python train.py --d_mlp=320 --activation="swiglu" --norm_place="pre" --attn_scale=0.125 --init="normal" --init_std_o=0.011 --init_std_up=0.0442 --optimizer="ademamix" --lr=0.000635 --decay_shape="exp" --batch_tokens=[8192, 16384, 24576] --seq_len=512 --train_tokens=138600000 --steps=8866
Each number is 128 + 32 x the weight over its row's rms, rounded and kept within 0 to 255. Layers, rows and columns count from 0. The size above them is the row's rms in percent of the matrix's.

# layer 5 MLP down (transposed), 320x128, rms 0.0548, rows 298-314, columns 64-127
size [ 98  99  95  87  97 110  98  99  98  98 107 104 101 104 101 112 103]
[[159 117 109 100  90  80 139 117 111 149 116 120 105 119 119  94  61 112 141 166 178  95  64 140 137 124 131  46 118  99 127 195 148 128 134 157 124  99 131 154  83 135  87  96 149  73 139 128 138 102 118 120 113 125 149 168 146 137 151  75 114 131 147 110]
 [136 202  83 116  67 108 130 125  87 107 118 114  81 156 116  79 113 100 130 111 167 174  61 150 121 124 114 171 157 109 104 134 150 101 173 159 119 107 168 103  83 138 128 162 119 139 187 123  97 132 139 103 171  58 178 147 106 112 115  85 157  59  75 126]
 [ 92 173 123 100 121  77 159 114 108 138 131 133 150 146 109 146 163 129 107 125 139 202 101 161 138 134 141 135 100 143 117 155 115 128 146 119  69  50 113 131 176  86 150 133  90 141  95  74 131 150 141  96  82 122  63 139  91 184 118  96 162   7  87 176]
 [170 130 133  96 114 189 149  96 176  84 148  84 122 118 100 103 157 131 152 125  70 162 135 106 133  95  60  57  68 144 124 133  86 137  89 110 110 186 112  62 141 176 143 106  51 105 123 132 108  82 159  94 116 135 123 123 108 142 101  59 127 114 130 173]
 [136 118 132 209 170 145 123 127 132  89 108 141 132 137 161 144 181 119 109 144 140 146 192 115 147 176 112 168 124 127 121 127 126 137 113 145 145  86 120 131 187 116 104 118 118 141 138 125 139  97 121 119 147 165  74 135 114 176 107 147  84 150 130 136]
 [132 132 132  90 120  85 177 143 106 127 154  75 106 145 158 136 154 140 131  82 130 165 155 165 125 154 124  75 127  92 121 117 156 140 140 133 120 109 140 111 109 149 128  56  98  99 119  87  73 148 112 128 174 115 101 127 127 155  95  98 126 133  87 145]
 [138 173 132 188 103 175 104 118 117 180 113 119 119 131 132 128 129 147 134 102  81 169 197 142 208  90  95 141 139  81  70 140  81  90 130 153 103 119  97 124  99  81 139 114  81 210 106 150 108 151 113 151 122 143 120 130 133 110 163 112 158 108 177 146]
 [130 125 118 101 134 107  85  92 118 212 130  96 105 112 167 158  91 180 162 160 174 138 165 172 118  67  61 136  59 152 103  99 155 141 142 137 118 139 112 135  78 118 134 112 126  96 149 147 115  67 103 163 157  95 101  87 150 154 148 162  95 100 139 141]
 [104 160 150 123 196  90 137 159  68 113  81 117 120 136 120 140 175  90 129 141 119 154 170 167 189 124  94  88 163 152 144 111 183  90  88 151 121 103 113  88 128 161 124 139  91 120 151  81  99 149  84 150 118 102 116  99 111  68 183 136  90 140 124 111]
 [209  98 139 144  85 106 121 144 125 114 143 134 103 173 117  85 151 166 154 137 114 174 144 114 138 137  86  75 106 120 143 180  91 144 170 116 105 153 100 148 167  84  97 140 161 125 175 133 170 133 142  57 143 106  91 116  76  91 124 103 117 127 130 167]
 [130 157  89 124 132  81 176 146 174 114 141 108  92 110 105 143 181 112 140 110 107 124 162 157 132 166 111 170 148 109 169 126 128 175 117  96  86 152 201  84  61 121 121 128 140 150 170 159 158 188 149 177 136  82 148 149 132 149 134 135 151 141 138  87]
 [120 115 114  96 117 126 100 141 112 128  85 102 150  98 130 171 121 113 136 124 139 129 163 104  92 132 150 132  81 160 112 106  85 147 128 104  91  84 105 145 133 121 107 151 125 110  73 153 146 130 172  65 107 133 104 169 148 139 130 115 124 127 117 144]
 [143 160 126  80 115 177 132 186  98 145 142 170 157 131 124  74  75 247 123  39 114 185 144 100 181 175  68 155 176 144  78 140 102 126 129 139 137 104  96 111 102 133 105  73 109 166 157 145  92 116 108 118 134 163 115 190  89 115 142 109 193 159  67 141]
 [137 123 150 142 131 161 146 106 135 182 107 152  83  96 115  82 133  66 155  99 136 130 114 166 118 109 117 158  60 130 122 155 101  75 140  83 126 128 188  94 115  70 122 147 122 108 208  80 110 170 168  88 128  90  99  99 108  87 141 106 171 124  65 129]
 [120 141 113 147 166 161 126  78  60 150 103 111 165 120 170  84 148 113 149 141 155 122 145  88 185 149 103 156  95 154 114  99 122 139 154 177 100 126  58 116  90  37  94 140 148 117 107 138  50 140 104  95  96 170 162 167 111 139 164 159 110  96 136 110]
 [120  90 132 109 160 141  87 136 130 136 149 132 120 155 121 142 122 123 172 157 112 155 154 106 154  80 109 132 161  87  74 124 144  80 139 136 147 157 182 137 176 148 153 148 142 159 136 135 194 107 118 150 161 140 126 112 158 116 159 174 147 148 107  98]
 [156 120 180 114 162  90 151  98  80 175 105 131 174 129 137 103 163 114 111 107 128 167 114 158 152 123 153 168 112 125 121 114  92 137 150 125 113  76 102 106  89 217 139 171 121 108 170 116  86 142 112 118 159 116  96 174 128 133 117  97 104  96 115 119]]
# layer 5 MLP gate, 320x128, rms 0.064, rows 299-314, columns 64-127
size [103  88  80  82 114  85 106  99  89 106 105 109 117 102 119 109]
[[154 119 131 151 148  94 177 121 110 139 147 119 169  98 127 146 145 119 127 137  88 119  99 139 130 103 118 123 121 104 131 169 132 161 135 191 124 134 162 151 165 152 101  81 237 146 158 129 152  95 173 164 121 128 127 160 139 114 140 167  72 137 110 178]
 [140 137  90 134 216  59 101 142 161 141 137 185 128  54 132 124  86  95 138 111 179 123 149 147 171  80 113 141 110 144  96 135 130 100 120 138 121 124 164 111  89 186  74 109 139 109 155 151  97  94  86 107 113 149  93 108 133 110 147 114  40 142 173  97]
 [142 125 111 123 165 113  74  91 163 159 100  74  90 181 150 148 103 122 103 100 163  68 129 120 119 183 126 101 152 100  82  88 157 112 102 136 123 108 141 108  74  74  86 131 112 155 127 110 111 144 128 108 123  99  94 132  71 166 114 136 102 139 141  88]
 [130 100 156 118 146  64 141 145  81 125  92 175 142 109 112 128  83 168 113 129 188 108 128 136 148 124 142 159 128  72  87 142 109  78 137 140  88 150 129 122  98 150 106 142 160  56  94 132 128 126 105 154 175 117 149 135 111 155 166 103 131 135 135 160]
 [104 144 144 160 154 142  68  91 113 114  89 136 130 105 144 107 138 160 127 131  69 166 121 107 111 141 142  98 148 119 154  78 151 148  99  71  86 170 113 147 122 150 103 111 145 187 120 146 131  96  78 133 159 131 127 161 129 106 118  89 169 113 148 134]
 [104 136 146  67 160 113 164  79 158 151 130 178 101 142  95 154 130  76  65 137 131 114  81 145 100 157 169 136 134 180 152 133 189 110 107 120 104 118  94 133  40 143  63 139 118 153  77 152 148 137 141 108 117 139 187 125 105 145 170 115 149 150 180 173]
 [ 94 135 104 137 108 152 211  74 111 104 101 116 157 158  67  78 145 120 166 118 130 139  80  74  84 127 196  94 144 161 119 165 156  83 209  87  98  80  86 137 127 165 123 120 111 110 174  99 142 122 150 157 120 176 180 119 174  81 158  98 182 167 178 187]
 [165 133 154 112  94 156 135  94 126 130 110  97 116 185 153 166  99 145 161 110 123 164 192 120  89  81 103 159 160 101 185 165 179 116 114 110 144 141 128 129 145 110 117 186 207 169 172 122  90 203 167 128  71 166 126 110 109 149  79 113 114 176 159 153]
 [131 158 125 129 111 133 147 132 146  85 104 103 108 129  81 120  96 176 169 126 138  99 135  86 117 142 143 131  78 161 188 109 148 101 157  91 106 143 179 120 118 194 116 113 101 141  58 102 100  93 116 139  86 155  97 135 156 179 120 155 142 113 129 142]
 [137 209  95 121  96 163 186 105 138  70 157 125 149 148 133  52 220 139 119  89 157 131 115 117 126 146  99 113 149 169 157  80 161 125  83 159 107 218  85 139  78 125 106  78 109 169 119  71 139 162 131 163 111 135 125  91 100 115  99 116 105 136 145 103]
 [122  92 160 111 126 147 156 118 167 116 139 137 168 134 175 149 132 130  85  95 147 157 139 135 167  91 177 135 146 135 117 117  57 128 133  92 134  68 122 201 113  46 156  52 123  49 184 193 197 141 120 151 155  63 159 174 110 105 103 128 127 103 101 161]
 [142 103 143 101 102 125 172 128 145 183 144 137 114 116 121 111  78  98 152  91 101 166 107 133 149 119 188  80 165 109 132 198 222  77 102  90  98 151 114 133  87 141 143 178  99 154 129  91 107  58 138 140 139 120 132 123 175 110 119 128  98 123 167 134]
 [107 163  89 114 153 130 148 146 108  57 128 132 149 144  85 153 169 143 176 130 118 138 117 136 192 125 171 128 133 140 162 172  81 142 109 138  90  86  95  94  82 144 150 165  90 172 122 134 135 104 151 159 167  89 126 133 156 100 117 137 112 138  79 190]
 [112 172 123 169 147  90 127 118 101 129 115 164 166 152 185 142 137  82 121 147  92  88 109 117 139 148  86 130 128 140  89 128 167  94 111 156  99 135 152 128  86 127 152  96 123  14 140 110 131 131 141 151 107 138  99 124 127 112 163 106 163  46 150  62]
 [137 129 147  90 139 109 144 108 106 114  84  69  96 133 145  92 124 133 143 125 124 176 131 145 158 167 105 127 137  69 161 176  72 106 139 131 141 154  86 101 121 137 139 104 126  90 135 165 154 137  90  97 153 126 116 184  61 156 163 204 174  81  74 167]
 [114 136 168 112 124  79 124  91 128 145  86 122 117 131 144 204 145 106 140  89  79 109  78 125 158  96 121 117 110  98 104 114 160 120 155 131 126 152 154 108  88 188 165 139 114 192 112 207 160 142 104 125 158  95 106 123  67 172 128 156 137 151 107 131]]
# layer 5 MLP up, 320x128, rms 0.0614, rows 299-314, columns 64-127
size [ 92  95  91 100 110  98 104  92 100 110  98 102 108  98 107 107]
[[120 190 123 141  93 127 104 154 182 137 105 157 162  85  99  90  97 126 128 126 180 147  89 150 115 117 165 129  75 120 120  88 112 131 153 112 134 135 149 138 113 106 168  95 131 110 122 170 140  68 103 110  72 121  88 120 182  98  88 140  92 148 139 176]
 [171 178  90 156 131 103 103 147 118  88 152 115 128 146  92 127  90 170 134 179 209 153 157 204 115 139 126  97 127 172  99 125 149 125 164 174 116 153 143 128  86  84 159 124 114 117 196 115 170 155 131  60 171 127 161 160 130 135 158 163  77 167 233 118]
 [ 84 131  77 112 105 126  99 144 116 125 126 147 181  56 110 128  47 158 163 174 152  56 183 146 144 184 150  39 186 166 165 128 159 124 121 120 151 118 130  95 147 107 137 138 122 147 114 124 123 123 129  71 130 144  94 126 138 169 128  90 134 166  98  69]
 [132 124 128 203 156 136 122 126 152 113 113 139 128 137 192 104 169 147  80 136 116 173 177 114 167 187 158 222  79 130  82 111  94 145 118 141 175 142 113 108 180 129 178 121 120 156 129  94 123 118 113 148 201 122  71 138 139 106 101 156  95 163 121 158]
 [130 131 216  85 156 109 128 134 114 181 121 120  89 167 128 126 146 132 155  89  80 175 152  96 104 130  96  77 152 133 132 125 187  73  94  90  91 110 102  68  94 107 160 130 102 140 112 102 127 114 108 175  96 111 167 119 140 141 137 169 151 149  91  65]
 [151 111 127 132 158 142 208 149 140 139 111 163 165 197 124 105 145 165 107 136  86 218  21 144 165 116  95 131 131 166 117  96 137 128 128 108 141 101  82 112 140  74 152 162 121 162 129  94  97 113  52  38 108 124 113  85 130 128 152 145 135  79 145 140]
 [ 65 127 130 120 122 168 137 111 117  63 178 107 153 107  80 122  84 125 150  99 187 133  79  79 145 119 173 104 146 144 128  87 124  82 140  79 130  76 121 132  90 144 128 146  74 140 137 127 145  99 118 158  94 121 107 132 177 125  93 122 126  77  62 127]
 [115 127 106 142 105 150 105 188 118  99 140  89 113 174 176 117 175  94 152 118  91 138 100 134 114 150  83 147 136 157 142 167 165 138 139  97 133 179 122 134 169  96 154  85 116 210 125 133 185  69  63 124 102 150 166 186 163  94  93 120 151 135  76 126]
 [ 98 130 112 155 116 129  94 104 108 139  83 165 173 181 128  99 124  89  95 145  62 192  86  72 157 152 144 111  87  73 174 138 137  83 127 129 170 114 114  98 120 141 141 154 155 147  67 102 157 119 178 167 163 155 160  97  71 187 104 126 147 163 132 145]
 [ 74 199 148 118 101 160 160 109 187  85 148 157 148  79 144  73 112 145 128  95 100 171 182 140 110 128 128 115 111 148 142 189 170  52 126 144 133 150 149 131  80 168 159 167 181 138 179  96  99 173 156 152 108 113 106 147 127 131  80 116 159 187 116  93]
 [ 62 150 125 133 164 161 141 102 111 101 107  70 129 104 112 138 165  91 111 125 112 164 171 130 110 128  53 188 117 142  87 168 149 136 111 118 169 124 110  59 182 148 177 109 115 149  69  98 153 117 154 108 145 145 184 118 174 129 122  96 114  84 145 105]
 [ 94 142 103 152 160 152 184 117  66 124  63 145  91 152 164  89 106 167 156  99  86 152 121 170  86  66  78 147  79 143 145  90 113 147 158 124 120 165 167 153 112 114  73  93 123  99 114 112 151 147 159 139 134 109 134 128  94 146 106  58 152 131 145 127]
 [132 137  61 107 141 158 163 161  87  87 163 146 142 126 169 183 168 110 139 116 118  67 107 182 153 114 108 183 131 164 115  57 132 142 106 167  80 172  62 158  99 112  97 126  87  81 145 184 117 126 192 108 136 102 109 144 164 126 149 144 101 133 111 165]
 [127 171 142 177 150 107 148 124 137 132  82 126  76  99 135  77 146 160 130  90 123 183 133 112 142  88 109 131 196 151 122 152 138 143 116 107  89 102 142  76 155 172 139 117 147 113 165 157 162 111 178 149 181 115 102 137 180 136 116 113 110  93 124 108]
 [138 142  88 160  95 136  84 143 148 161 125 153 114 106 131 141 111 141 150 129 127 150 138 148 170  91 126 167 119 141 106 153  93 129 106 128 118  92 142 115 168 154 101 162 126  55  67 111 176  74 112 111 125  92 108 213 136 123 110 101 121 181 166 165]
 [195 154 164 132 130  50 152 127 186  72  85 135  86 125 126 127  67  87 165  68  99 106 195 140 133 173 134 164  99  69 109 142 169 102 115 146  99 152 131  46  90  95 123 134 168 153  97 156 164 215 131 145 131 140 159 128 178 104 111 132 109 178 148 149]]